python train.py --n_layer=14 --n_kv_head=4 --vocab_size=923 --activation="gelu" --norm_eps=1e-05 --rope_base=10000.0 --bias="all" --tie_embeddings=false --init="uniform" --grad_clip=2.0 --warmup_steps=254 --decay_shape="sqrt" --final_lr_fraction=0.0 --batch_tokens=32768 --seq_len=768
Each number is 500 + 25 x the weight over the matrix's rms, rounded and kept within 0 to 999. Layers, rows and columns count from 0. Numbers have three digits each.

# layer 2 attention value, 128x128, rms 0.0405, rows 42-64, columns 0-127
477521499485492494567450485482529501487528490497502507483527464495520507511525482513490472483467484468507532522494510528536505545492534480487484526524508486472498477503490498503477495486488505498517502518489488510511498481507505513473494514531487489492554476515489527518490484523494478504507482472482501496479510494532532485501518500476485507480560497492522485494488493546493489530505
498511500541511485546518487502501549513448470512448523497448476519459491520504524443559494537526481515500491493460458509478492492508456497492500492467527515491537509505534536508511470511468496502501502501474477478525529474476504445501491531497504476515525521509489486492485474526492506455479505482510545509494473503468508497462523519482504544527470497552494515476502509505476532484463
510510490546505496501518514505499542501440495499453513432460515506497505529499533479556490504495492530500521504485454531475497472504481453517522513495492484494525499455499474501497509494474499503496512531468503519520509489500522497469491504540472488499532496479507468494488469504468519464458483456492542558487486501466520516476528529478506553480507510506472530503518495495422523499486
535533493513518506530502482516526520501489472495470512498496512564464485501489494491537487497520496514517508528469482511516516482509472480493486494471473477472494498499512533527537475515500514503473494498516471479481515525465510486527461513520500478504506525500485471494479481527467478448475493489501511521525501522467495481472495493507501529515479521484520528504493528503508506470461
516529510488478488521519487458500507521508494497489505501518531522509508507517478489525501506493497505493485510511527483497474496502503499506556502487521506485496485498476510503539493472507495480489472437505489519499494481517496507501523462509480503472521497503502510509509504459509500544504518507476500470518487511504511494517514484482508500523522512469507492466487471504520518467491
532499529526536501496527498533479551515424484508467505474475494519490495552479546459551486540550483535481526484476508529506473473521466477479515509484507443476507498488490518506467488476464489530484512532465495505465531499513521496487462524522496493536576525490494451486470488516442501467462501513482536512491495497461501491466498528485532534527464519516466535497494518503465531461458
476470513482475515504470483477455482496493519475545480521491488443526507459501487536474500496484511483506499508523517497494547533481538518519498486523478521474493511558506507472440519527490498494472502499488522509525498482509541555513486521482522520507483479498471527525524494523505475536503517510511491494494527473549491479527479530510497473494508485514502458535498511524542486560495
503512500488492480479513519432507498503498478509516516478483473478425487496494507469530548511532481494498469526510492486515533472513497501531504510479503535509513470531486534516522521516517513471502506544502498500522507533494432467504526559512508495524471496490513498491489486508480498499510507486511506502508512521482531522504484530498498492473502514489509484484489496459526519514486
522539477512505502505562504476522521538529513514497520468521535480473484522510508437516514517538503503471514507509528499507449451540495495513522485492527513519511447485497503522548509514492462483483477534477509487494491530487459471468468456478492504505483455528507489480487488494505529457493509479513533504496519517476474503507521503531489523513501525464511531477492497479480528455514
475509480518515485551535489527489502540461482517481497511492521505510487534518536492531508491537487511452522485494474527461476439547463502488512491433501511491520492530524527525526476519484453501475502519506469452511513479477479476512512544488492488518504472512501468498493484502497508441495471515525532539507474497500497505484497517516533540490484530526471561498502507465498517477467
477482508450494525517475536517523483482522460500523543475526481502496506503512478544474492464458520452529471502522526508532476541490503516491466502491466502513480495515483508489481544475522518502525514490516504518523505507495543520473515476468519513493482479523506535495527501506490509544503509464479483506513525519559472506535493508481469466484568492520536470528462503459546483506493
457470504441509513496502492499516441504534487507571499543516526501516496464545460571448492467485514447526468496562547459538495547468552521513483501530486487514460489521494485461478500482531510497531506485507506533505462534534447556509524508496517533511457478511507545496533528497506492549521502476492476492505514511537455505529471445505459429486561495475522470545458473477521485544552
489500468462469486515484482509506478501538481514531491532536472513489505514514470515459506466509507473512483521517486495525519467490521515491508491516520492525483472511500527476508488493506489497486511469499495485529504505494508516499513483502512523480482494495484516507495521521543509551519514516519468510492498478489510494515509526531496495490522505453520482460485495452541478491497
494496500467495491474472481495509502470556460481504518486470464509499519494499477550514480533447521471541496512518540456527520560448504513523480531521476471499478519466479519473477506496532526493545513469529498531478485486546521539510484509507496492475481501477457508464510527517490489551514518523466463429474500502495520482506485479514497491496540463476512477491442470500559498543496
525530518502512487502493457469524462515518484522483519469474517514441506529479499491489460506461495519511507490459486506505480532467495503486528513500534532507499534497490509504562460507473490487511508460524512478476487497480486507522505499487466511495511501479543487514489501439475524488491474509531534506511454522486483508480534468483482502509515487518520509460523504464504517529494
453514473453477529462499513488513455495530480478545509515562482457495503501522490562436473489454530442502462460529517497517523535472559536488487484543499501493475475535518466486469473520514483487501526497494497498501484490484505545498510494494522509501435524549546541516521514495532502571516482481492487498507494516582435490543477480512477428510569502535510475506514501455547488500510
486503491529504493508531502519500500486482483500482482497493514509502504516502518493500504470557497499512489531496496518495490449513506492506498486467510485511504522521479503501523479506488506505495485517491500496559494522474465507468461486535484504508478489515511480515504496491478528488503510494516492517481475503490510481479503485484499484491495494473496518487522497536468498428489
508486460508479492536515487498513516484487495489542505501486464521521518494529482518537475461492491480468438498454478514504526473531498495478446494474468504523511466495513502495541532510502535520506526530491492465492532489512488478488512535517500504506503441517493490508478479523481535495510509491493499549484502500509521508511491480524510478504535493534476522498480502520472491502490
498512471518511506512519533512498490499473513522503502518500495500467501495528497500524526450541514509457448497457460502504527439540525514513478473492481488523492504491515477489505508500489503523493522531502514490497500496489467459495541514501489485510485508504525487503496508526507542488505485499528525548485474526452481499509497460525498505485509498480484520515520495515499504460504
488453517437511534469486485520518451459533511484519547504548503494549488470485423524430495476470510494515454482517526486541499541496542510508516483510504537500460520492484479474445502484524518516563480465516505502454489519491566537526493471484507513496499486491510549486498536491454458527495503528469472466496510499530453484505511445505486467511550514477520452531538469512540476512524
514484499519518466484539528529511522493498487508491471493506491488503490490519507490510505527474496505514502512525528500475485468534496489512520482467498463534503520468498514508454522504473493483503504532492503477509503508478564481506458495537500489501502513514491472480482483496540519475467511533453501512513482493459501515480508522498510525508457502500482518509533511513486513438502
491515501522533485520499508501539495488474497499473545507532485573460475514475435508496475494461469523512486500488527508540479508480516524519497490473477500475517505474471532526499468501508500491502507452504506482502510505466487491517534511478498484476511523518524508501514504482482450506491491508509496495504456513480525519486527487488513485483516522551546454506512512535498513453487
485497491502492478461490500479441460499491471495503519507448502467523510498467494517510495508507461506537482487484553471520511512530519529458462540503484562462533507480480528492519485499520525517497504423511477491483506486500461498527509576501494473499535528524496496505505490480472498524492496519508498468509446512513500532514466475512524496516513513517504497465541495489518498491451
# layer 2 attention output (transposed), 128x128, rms 0.0355, rows 42-63, columns 0-127
509486521482520512489508499491512510518514496497491496493488500503510496519519509518514506464504527542506494519501487491496492499507504509551466522498501491510465524495499505499495510503507463497470517484549508489493514496502481493514510501477506518513517500474520475488493492488510500486493521497530474532479490492502494489488486465503478473516509510503497460501533484482505499483519
508525534499464505507467489476469510483496472484536489447527512488505474528468526527538486428496515489494516511503504502532518522507506516446536537496490490527595462446498476440477487540573498575473589517510474513498510485473515540476550486509436538482491494476511524493530517516512461482461466507530500488536537492512464478509527438486504529472483506504479516486491510471503476505518
507546516474467512497478478499455527482533463492516495486534495479511478534459510506536505434514519494469517502511538508535527507492523535449540519506527512537593440485467499443455479535586491536490555518547499468486517475504489557488556507499456509472525512537510495490508544526505442502460482467539483529507504474481441469469510437450494476498464482534491508476504528484513474525503
493533563498466493504474502440476499508509508514517482475492502495524511525497519503523494491480507496515494498499494490512519508516512504511501539494489529543582489462497481466500484517515478558494540508500469533506519480481505508491538505503454521482510495465521534476515510510492473486499481488517504499502522472472449469506520484492505475485456499521490497483505483486467495509525
499502490505505484506496503510486517492510520495490484514490500483503513478507506492498488481502509502503526493499479502525497499503497506513505467522487506492509504508499503489491514506487507526510508516480495481502484491502515478487508508502494520498472522511512490485496506504476483489473501502537475507497527483471489498493495515507497514505490510482506504513528491485492485505487
516542526516430514546507480469449502480509502498527506472515505494492461526461497529526515436497497452467502510522524486546526538534507505455543494521522517507650464466503471410484472516591498538506589529559492526519540498478511514478532523486455529494484485499479536492524517499493487486451476470523479533484522500478436458463551422446481509493487457514514531461507494462509475528489
520472469483520537497519509495523453509489488513499525512483486496515519472516471511500514556497511507497480487482479505499521496475512519503478503465529469498379534497486512560509503503447516478501432494497509473482482503511506469534500493496506500545509505500516507524469508489492565462531484499481531463480477521521553535519506492540484497493517513501504487510498506520513516491498
513500502503498506522497522495489499488495485514472495508490495509518513473491515520482483509495512491515538498500505522527485499507479471495510503513501485468507501489499492495497506518469492545488485511499495515514492492478505514506474477490514502486502503516480510497552502499517488497480483512489484501505526505485502489532471509530508501504493511502483528488471522512480494492480
507506526510516452502510498490500483486478523481470486510509491528504479491509516522516497456492485467510531508495518513517476491515487467464499505529494511505547501517489503457487486497504497535504509512534498502482544498511523522451518503499495474443505507510509511501495508510513477488499504489509479490509510484481482481487498502541503494480511490505499508504483522534487469501481
520520527531447507461489493505520504488499494485526457479521511484466456513487501524535463441502476494490542515488508501508487507519507500426506548534500500525598477476524504439500473498547546552488543516506492525507532492474517519453526487513468460455495512471511531493525487487540482507510522479466529468520517512524499448531525486515508488505497487505472502486504502500502517498489
543475468512514486496516486481551492526491542502485490510505489526508562507552485442517481552505531532521458483507498488464471520496511489554478512495507492455403526507511484538530496487437458473486459460471515509477489485467500475524451483470542490531474532505490473499488492479545520506556493555513465489492465518484533540513449528512514490538512529500498448512514511509509495498496
506463473512543504501536528524517495506513553534444508533456478505506538473511482458448526592484482557514451478498468507424486478469498486599480468484520492429350549531521497563526529456402479431488406469487569508498488531502527414532426474467590463531507503508478430497455483488494576518560532556507479547468492507465557540494457600540500497514553510488504505499510476519510516473478
517474487521529496487500500509552498504483519484487500499504500493499529497506490461522465502492490497527529485495503501476469484484482488508484532528481480508444519518496495552516518475455499497514462477521504503493482515485459481509492505496514484490463507501527497502503480505530487501546515488491487468475502514525540519513463555521509506524511515494482459541511515532479531472526
468482489480517521537499515498472515513486539504510528507476515505492548462506487469439518529509508518525443472543473474494543500496473489576492429484492493469462509507515489536481523490446496468517475490468502508529464510473489476565485509487544552527488501536513455488501503485469507525513487540520467547487518511489498552515473526476483498499489530500505506495498503469492518460473
502506491517495507464489489533506560502532460504517464504523503501518460518519509504503482478500507521538511510478494489495479493467500529533478499475463520488516472497540503483497488509500512494526517526486482501525514498505494524482501488519532473477497497485485491451539476485503473509504523501503498487522528470524489491497489500483518496514513509489503474501518472502509500455524
566443486490520518512551490532563465545505555515465468510492492514501521486555489448513490566496514536484505484481471512443437515460516483533490517450506509465309523523489514543550509422471523470489391468493551521468494502512536418492425442470559465513504520479489488488486448491494598484531531514487493464507498491489590563524484558548526504504547486479530501518514502558492479498531
508484484500519492490488509479513492502520500489474503496508508501512503512485493512503490505491482487510513506503487514503467516501489503491502526517497491498507523498507488483502512489509495513470516512507497481491520491518509491490499496502504500486499507493490498501495494512520492503513500489498505508506503500511500489488491507512502492493507497501513504511489498516509496492520
469490539509485501490494506529510480528499514495495489473522523499471491500494497548506483504496491528511512494506502511515494506499494470487482540500522482476521498475506492498473487502493461479468543498537498508481497502468479515501495483501513498476514485501504479494504499509518474481481526487494514510509520515512505504526510474503491509505510500500516498500527526482499518510524
462516532506492481476488489516520500503498507500485519493516507486476498493471501545509490542484477497512539499503487520486479508494488483460501525516504499480523499485516477509502503504502479483481491505519497503470494516485490536472483498510511487483498465520483504508514490529517499489496531487474509499515522523511509489514496524489523496498511493514504517494504528511489521503516
497461431528552463502548538524497489499489496513471515514468498507480491510529502468431538547511498508507446499492531461458462503518470470571451473522491481453418520571551496525533517450408455419528427484466525532502491535528482458506420522498609494529471504491481446518494497468477573533536550535506469502471486538482525536464508553505497521548533475480531515476493496505519541487467
512488481491483531516505509475495480500493508471486504488496499504504492524476512508558511477527484476461503497508539496514511509501509469470524501512491524511536490522486498464511478477535482527510515505500507513488491490519497469473527529487481507496486529506504522504500525485480503514494488483526495490523480500481484515478512482499490512499512487501504493516471524492493474544498
485522529499488500494474487494510522520506472502506473510486500474507516499497523498532508534516547510522507494485505501481477511531498497523488521497476520523500516497542481477512507518489466526493508513480500511495504509482495493488484484498514515520464489475491510461511487500485488494497520518504516513521539488503471470508477495493524508507493518497486496482513461484474508490513
# layer 2 attention query, 128x128, rms 0.0645, rows 64-95, columns 0-127
491490506482461532557464427498525549489475502516476487518523483533475494515512484446498528477455498471470459465563479479502460489552450535560449504476522472528469523489489509497523523533493527474519519490507511490569476514466475436517503538501451528524475485454543518488532490499495484486499504464511459555485527490471538494462523474494473498523474469485490487552509517472484482490507
473505471473472544600514446514538482487393523498498561448543573582481515580460487380499556482465505494432398441565425464534490500546415493544477482437559459517448544497442500521496446550527545492519549557511537473555498467442493473537547545490408535559474508449576540498508466523497493466461505476460485572492460495411488478447520473443453572537561496505417483551565496493380514505532
478525512485525472487498552541533460557492478524562531463535533548527481502506549502466525467492442444494532528505492523477558443503486472462499486507504534477493541537473489466466457504495526546468493558482475487471540538560496493489490473480481503479486470518500490473536469465515489488517448531543458510512421527529484529491501518513505544488504499512485519439479522519528547495518
509514453477494524470538494471514501489536469526507505517526525501546470507488493518470497492502506526500447520500499474497485521516472477519505474505500521528475523472524512487520519527484442480486516491534503479523460516510513490503459514493501495507498495483519545481512485455494473519557496513559486561511498477493459538520510521481497470482486517516488477529557492482515455465511
506486491479566498552486512536545520464496497549525470455515501473488490530541547478506524485490516514516477476539504478491494511490463479547484507502500455467500441495523528506470484482493485490542485518516516489532492475515499491530471479532483499514453450483491512489520487517484494457546471537476502507496539490489489511472536521449469529485564483460500441500414477548476490485513
490522471459514520486526521528543471456493509488535530480513526484509442504481501550483542553481523470526437445491513456538550527465455489512504473496492487450462523495510520452437472495504509499545501549526524483455508454530515507548509482483530525515506432455509549529515491480532473556538506561500455509499490456486508553502457534427480486559539508498436463451556481520519478503491
517567478492469489501538529492507499501453458520509518497567525494485488522467501472472472451482466528445508508506522524483469454504514453448551474506560512521518542517464480491545503510514495505439481487479474443520500509482531516453464478492465517458491565537545471510495485443481508557498474484521492515520484519532508457505524485530519478496471487539494519504548523449500536432547
501427495496507499506460483520454502461492543486496475518474486498508558488519481551535488541496525508513467480481487475519503507503489527537471540535472461461507464482547555508498525500527507485512518470530491520510509473504495535526555503469534498500500445481449523504484504549522480476496538496460488488461493476465502499506460502501494477494502522471475481535499480522514513558478
497442489523474485516481537529474488479501481485523507461489504503480518479483514500488500481476516543479482519479502519514489499488532486479504545530513481463501464487508466515490527499523512487458517482521521510505490475505508516497549498486513529493474516522469504506496470526524510508478531513450498478499498506474507475495499440491507494488511524523456526487504487510523513523497
502490501514501525520504432482498544450494493510466496507474437496518527512472463455527471523530536518528494464502448488517491503511484550521517516474482504543508488497480527519485510499512508479482517496488524509516478495495530474499555494487492489509503498515489497484488492525518526469442515482455541491488506494486477477514501526516527487482501473477541491512493457498476495542505
534502463512487513500536475535476467505518475526472524502486506481505487478478501509512551520505458511463483492524511495531522507449497522488516497482517528537507517521506494495495485535526507500487486467519500465500488477508540493539524508460480494501529481514482510493479465478505521505520492535482502511502483495508468523534514498487488482478513478532509521468525481518517518499500
473493499483519503492486514498504488508428545457500485486488520493490520489482516505513470505481492525487492481487504513500505455501485488497508514512463503481513533478490477506482464484485496524515522519496477515487536514501495511515516503509500513488497447496519506511484499510486488474487503512507544486491505495518506488467469493500514521500514530507464490492471484528495511517504
511543485483523508499515483488528528503547496512489468523515505499529487501528497501470492509511506465516522503521515493480474540511474507544495490482490497512484504510520535480531512483467475484535493483506487503487476516502483485493422496512486491512523484468516522497504529471486474510541492504535476523492524487501490538508491513491473474511478481492520486502489520461511454464493
487523479503512509516500460479501508473477495500458521530483498506505518528521473493519499498489488502488458467500487502499520512489496527539495497504508511512505498499466510494486497469503534502513498526484487518467501502494497493489559485486518490530507484481500480492480505530514517507480505484470519520491494496480531476473469538501528500521512464454509504516524508498459504527499
495513492526510475512481496503493489510460499496502529488518500498476520509476506502506494497488478518474511485495527517490522455477509497493527518513509474499529490504479487534486465506511545530472488502476476495488539519500516486469536487491486492482495522510495464511475482495513508489487489461457531489514466547496509448481505483530519522498507483487498519506498522529484551482519
501510513476511503459463498506513495544492510469479466515496501490489473512515504526526474542539482482494520505519509481494513492517490484522470492509474488511503530510524550486500487512473487499547523486527479496506516490533481506522457522505467501523497448468497503521487486492457472466511475490540515511482512492523467514486504519511485527516481499467511466505496489528522521536491
495547514511509483501501528512506495532479514509516531487517521493460487514486499474487510482493478490478544518490524517479509473472520481478508496489525505506531524527446496512515495499500522542478470522459492470499511510501514515477504471500479509476513512517519467531499509473482501480489473482498520493503475523524513482501512493525515514485497478499527504498482508481498525472516
525494498485505508495527506499523489523535489509512478494523521490520474508502518516476502505516490505501489517518510477503486523500498463512489459496497513516465513492517508478519502505484449485517502498526511494490488503495495490517444503494493518522502483484519543498521488481479486498550504534547458539494514489516479533505516508473482490498475498525504485514524491481524466487508
491530503506509499508488501469503561511495526489460501523488445486543505489484493481501501503552539486537507479476482514483475455535490508524485501470475519548508501501522497527484514515475472476504502543506494499525481514492488475478494518509526493485515495469511494475504498492515503467488484491521514503497509473500490504491481542519537491500492505473519483520464483498474476452509
521470491492493475499486560532490448521488524509540499458495544495495493473497526527473525458492458495475508516497524516499525498497512462467498482533497497433516506497500478480479491504503493505510481499496521501481519482500490539519460470503505521464481492514491513522516542463486478512517499558507472491521502504464486502480489483476471528473496524556454517482489504532521520505524
502431505480493495505510525523488492469535521489529488476489490477517519474507512532506497499505524486519494498504508489506491529500516513491496516510491492469510480490529481512509510520493456486495495449525527527499479487474495523525473491504529532480475509516465524489527509505527481523532505526494474475499530487491470521528489491481477490482484518538467506489492472493526479497469
486482474488494498515477471483487520465484534503503528519472464504534550503527480502533515511534541514514500494514471495501504504514487549508498495491486518505510491505480521504486535503523508487479514516494494524508502470498495519479523484497510491511508508497490494485499519523514514496476520493468493506489471487482516492519485547495501495488518477463500492507513477495481483522500
485547471488473477484508520499514490533507464508490531509491500541511483515519492515509526464469465494490498515478524507498493514519514485495501499484539513492507493531501466481505513494503497472500496517502480505496520486525453512490492477494527487506529510466516493482510506479512491550538503500534479523505490484499531496475491539495511482505499476484486506523513530531496501445500
506515505518511480493492523512484476521446496516514542487492515492474512520469494501495507476518459499459499498486509516485536461482510495475508507528507488502543501519480494517480488487490553547482489507469481487475552495518509524492540506480478499477491506517504469519475471487516512488477473486457533495499465543507504455463492484539523537498524479498484509507501515526480556491509
529525475495468490524548497536491478476507492493480526486484509500494504485462515508520536506473465511469496505509497505527498501461490505481553482462515551536512514513490472519487478523534484505518483461487512474474506475489555517537521485474484512507521502525497499498482486472529501494493490531508518510500485494510488508495532484471500503483493482535503521447514482539523495492510
531461500491515517511493504520500462481511504517509470513497519470495526498505524496508505520502485523487493495529529458505522481480493473505503481511523478490512489479498543502510481506522507503501514475522515505490490497516527511538495502483464502489482453523491505497499474510490499464504490520462482487511462526494464508516531461496478510508509495485520501477491492499524520539511
490508500519486486480494502477496507503517525510484492498492466510493504475503499482495488534517543465522531510504501517485483552545530522505502542490474495496499490483508483531507496524506498492502490476508507506527493486519467474485472475530511497470487565486486482513514515533510507547510488464506490489522494472500509515524506508512476461497501493533519507490479496462523483492481
499476484464497520484518479476520532490538501505494471520478501507519505503508489527509494540495529489527477494511470477510505544512473500548474491508479520505467513465536549474493530494477469466524498488541502519508467480505498489516478525517519495527521469479490546476498508516496468524520531524523470526489516482495487522522502503477477474509493499489510475495538495499502475528489
506484485489502488495530522514501457497450489492537519465513564503472496526504485505499520463494466499467473500523544470507528507454492474496514491538516499449496515526448501475487483468516527543492483515480512502456522495501500520493513470495482493507495495531510502510527499501497512507499516481479504506522476523510515504489514481491482538537515487510478525471537506501506523525495
500589509531479499488509479491495517525534470506486548494515474514511486499502480458487519469523481469507540507509492537489475490512506515467514494457517514543507477573485458509511493516508509509470480524474513495490506492476500500464488487494503506484537566516514480491513496497502510491521479491526507508498512483520526516530486526511526496487470487506511519493492520479473485423476
522471501502467495508487517520478477506542508519519499482491470491479490470506537500483519493501488500492530524493515525510472520497526512491492499470521518491508502511550476501513510527514480489487507459509519493514483463481494516502454497488506540483499519499478515528532511510500492513520490539510472510510529479468484515504497496476471496454478533538497520489460489467531499483483
463512504488481474504490530491532501525476493493527519474511504534529502516513493496493529459488481496501503529501496506494519485502492463505481501493516522478492503531486480487501514453464501501502484570488497520476511494503462530479501504512526500501515502484524496493523505495507494497514521488539500501495503498482535498477478548495517532534514506455459512522494518520474489477500
# layer 2 attention key, 128x128, rms 0.0601, rows 64-95, columns 0-127
510476481484437525554498460491491514474480506477471504475512512512459498477496477487490489482499521495482477480528472524532475517497492494529486519501525481488465516499504490474591499545556504452490551489552551509554474490447500465523532556506491584525504529494514534484528474531525457483514488483514509493470505481475517488508577444459435508517502504485523477524517482490461436502495
492551520458547516540505515515575538526451541509455486466545509545511501536456551450474475512552457451484572481540464533471481550495458483513547453455490507506488487505441542477501464493505497541529473561489567455471557523511502501485417499520418532506523482496540533522434518467470488455445427477478562560475512495476457478470524518457490550480534453452481502496469545479466436523512
458514504498538452484457487568486480497510501535518455525501503521535488492497552523490471500481527507485480513473498481470541500503506514498433496525536554468499546513521506519489473505476437490482496522533446517524561496483507524487457502492519507504507518466487492520503463459491525517511473562538446558467558480463512499476526540495500500485502483492497512509465523547526545492534
504494561518498501504488515482478479522495522510490487512493491496505515486525485510531494479502484445514515491484505509502513518562508497460463506505468529499480519474506517483473473489547549515479505494488476500483534510528461507503495472453508498516488490535485488499523532520501483498484493512457475481486478507489550466503447494521495490494522484512495504526503503500515524513514
461529551446558521537477542461540497500491521514511513476543548517485522529509497481433507483512515507498519478535498518491528553502494487534497509471472451473474454511432533462538520442512480541563461510487518451499518551523516471474495503528447519470482509517522530517495539510464514463470473494449511524557529516506480463514502485557484499445545453491502436496480525458507452563511
443543516489496473474534515529490432472507520523571542473520544461537507496508514551500516486495459469469492513485545528510558505485507465477530454493478473480484480501516464490438447550491538530445482549457472473431551493522559561565510445484515499497453478530511504505502533485567518502499495547435537473548434504517549445473425449501487519546532489531465514442545546506526565520508
500488510516504549486506576515537547504469472523472528580546520459499518535468513480518518545586485541481512476502532460539449477537463488451553523524451531514502529439529537487479417472567515505552508463521487455445541449601560506473462560477480526500537478500508505444509455493444439481446531470440443533449466480418510476468525464495516521478487479493487506544499492501502565490525
524472480476483464536521447517456508523522501516480468446459463564471508472524497529485480465466506475506512509476449561483484545485503517522428503475558514507526508553492501503524550495469487513445471520473494505533482516450486494501492503502512478519511485489496503507485511536542555503532484532545525490497536511538493540514503525494538486539457515502499517476477538490506496488460
487496486489513498492525502522498503519505494529497489500466487537467484480519500498509523486505490510503497506490499558487499487517500516517480479500522525510489525532492508508509500522433495475517492511499474521512475513513472479502487511529498473500496500467505477501510499508519531460526529533527478494495484485495487498484508513509535500515473502493499538477485526482515518498497
501501480476453493507524445515483478498490501473536518460510513515513501498514486494457482479502495465490478498517474533480503503494497471539469487506577442530530473491498492516529515556497488491475477551473524504554496486431521525532524481519481501497469514491496530538449495495546566515492502489525552502500502494546505474499508501483490509525497494501504475521508534527502512495500
522473526498487506486493509510460511538506476523489496511462502482480516508501485494504501525508488499454444472503492424499549510506490522519451511509501480510497558494499505482525520508513541507500510490491516481526505498494476492513499520487499499512520473455500502506525513532498484484493480522482481525480525529481514504486525512514491500445493459525462521510533498517501532523512
503506498488485492522519515497522507477508500472497499497490495485492507506525528499497490465503503495512519524495515498460468505484489511499528486493506468477505467540529506486482525491514473513536480531520530516476446465504524498479453492500517512548508513506507488495482501511490524493528538477483470474538526499515477492503505522495490503505524505472513524482471493483495489503484
505507527518500493494477519483485483515489500486528514499507494504516511487494492506502466513511500484524514488501510466533519506522523500450512502506473503476502506462478500488489491490525533517483536468492498483504544515514502515492508506501498515476487498531506513501506506508497458520473453489475527502491514524509513486536476473505522502480496508527496461515530478514501502516496
482455455517453504490510465512528507470512478488524510493506527466485508526504485498490519469455534495502499534521482487515496487437487469510496496495552465511521461510519485504501503522516458490515470530512517483521496466447547519502492493504495531507498517491499521494471488490516565494520506470541508512483528489528503516505499468470486520525495532509510489482522503504502513512495
503497441492485523525496466497547535461502504494489498522541512481463517539507518469504499496502517504461518506526497470482492475460476489519527491496521473497486457517529508489513479504516455473549501525510532504514481466461532473474511505489494520503505514508522502495475490491468507492505524476519501536477530481484474512472528516457487529491482515468512498506522484486486473489495
531499526491514497530476536496491509476515524497481484502492497498502513509489527504507482495512481492505535469489497497506495528502507497465528499476489489464497501500490496462502526497538518553469508473520526487452495515482508512490481513478523508532507501518490506532487507511493484511502482522465520501543510520501523517524492539515492493521520492497486510481485526505477464466500
487494472519517517500514498500546510462500514477495505552548533464474510532496532466485511512513499545490481488519512432519482489488472478499529510501492464490491475488510509525503490489537480507532504482522503502482503467480519481473513509502494535497521499498521504485482496490469475504493515474497501525501502489474467492482501528487508517478487527485497488536530465493516483511497
515507560511501496491469535485484467521510526511478503507474494482510496499508496521532497508522470482533518498488529508503515529537513512452486526509459540496487535475495508494477495472531552529482527454507506499489549514558492506518485505473503510502496492528488513510523521508496469507479470520476486489494479519494522496523478497535498481478510472519493483493487477510488524525516
517512481498516541512538486467510506506483496468506546486507506484557498524510480480483477495508529497510464512496494532480484505520502493525497492507517458496498439488501486512523512512512522477491511522475480495506491503487471493488500518495497489502492521524486516472474507476503512545483509461520519482512492522535467468517456513518487498537510506466489485568508494485498506487494
498488515489563495516501523509503513513505497522457464543494490484522522508490501497533502527510493568490509484481513464477467509501507538500514510493482516482505529522504506492492511461455489505540514458519489528477474511550479503513496483504511475510533496480486473480531516497475489491522499502488466501500485479486479527496533529514525501458494499494519517501477461516493519527504
508523499487521487491504496501475500551494498526469482500482479543539492466516467533502470513505480538503495507483495537506519483525519551531468514487503535504492543515475490481508526501438496491492520462509484523513497538547448489508509490511500474469500500475501505494515531516507491503519487543513487480518470502527483500515512524533521484486486477513515502496470491530506530518493
492479464483471482495533454516493486509501494478505522468492521488514508510486497511496508485467524504491472526503478539524476506445502492557463496497563484534496463491510474516502511513486464491490470523508506478521496485470525512512508497530501508487497520477481512493486497471520566510520508508522521501508516498519474499515512513490505499522488520503491490523494519518488509482485
480477485530488507525482514483512530515515484520509496547510484471539521525499506494518528519480552518497480492510486478495495473495494486496499477496493488483486481471517485523504482470459505473537500481496497480492523506496488498464511512475511504484500526488516515446517509492503519504483505479504480536477501488511504536482489442491512495511502531510487513528485507485501518496496
526488449494519516522501458523555553458481503498500489533527501476463498540482540469509506502516507516467534485537483451502465496439476504514536488476529464504502454507516493482516504501530482498554493511528539491500478453458551469479474508499472535507523509509512500500474474495464518489508504489527476540473532472485475502486534556454484521492492514470506514510512494485487472482503
494476510510486503507469528521493505513483465519482482510467501481500525518505493497505496502504531530483472490500504429480539487494496492539472515502493461490511546474502486488511502495502531479524516484496534522524511485514472496478526467519492518504526497464502493496548536516502495464482489511487489516502533501485517478480536509482467508424521442513493493515496481510514522535507
501496530477493470500476514538494496533496536491478483469510476485472508492508513522525487494509432471484511485495482492511518509481498523500493502495497512507526537510485497463504515485517519541479504500509537507485519484522518505508475483490504517519489480490496498552499507513511483508497463521498523509506498522470515501502516554525503490484484480501489485454516502525490500505511
495502473487506504469502488470495495521502480510496518471529497514506519479473469498500482530508542532492453489506512503522520457515490521533495500505489507497492504508474490508514504511442501481522528484473474510537487531486467481495544525524492485463490515528515524461491519503512498527510505509496508502504503526515468510512511487510513501497469531525508456503526491511501483498495
492484532497462483488504503507460473520525510489504504451475466528502491462525490521503476487500493465508504511483500521499516533520520501465460510504504528506523508496498496490479514521496529539460486490474505506495508530512496501519507493487521497505470490503478507514509514530522518490495482527469521464495503513532530475521477469534531485534490488526495488488501531505488505500483
501463487520491479506486505535530496491520509507511478548529497456487509502513530497524518486477489520471533521508516444511497483458504494501532514491476508504493509504524483488480490484522463496525461469534511496500513472497528494513484465484493525493483487462510474489509491475500525497504493511504482503499535462471513510495509513467488516468496510513523493470501468518508499495532
507500502525503526470522466489514519516475467520519533554510524493558505519476474469473511529500548531494460505513521470491517459535486471518533499521479474508474494438519503519513485497512512462513510478494463498534500488499484523477527514532498526482504496512498527463501499471489487499460497481508485522473489499503485469497473458498476509473506509523488503591538486500508508509517
497522512498524509482495513495469494554493491534477499516454495538515508481490476490513475535533493525506470487491519513507506503534511524531486504489479509486482551505476499502496517498465521499503536476480479513508495530546456507488497524506508474478531486480501513521540528504487468490496493543504488495521482510488484515510495520525514487485495494514494527510469490499502505517488
463530458528521493523514494516514511510509496501536490548500482479525505527513529488512524480468513512523530506497517524473453478481508478475550477493525488500495445470521473516462493496482479482528473497526501474480501495524544523483468471532504497494490507496508483480494500473495543489492502479494482515511490470505492493498472481469468491533519526499498541508439502491488498487494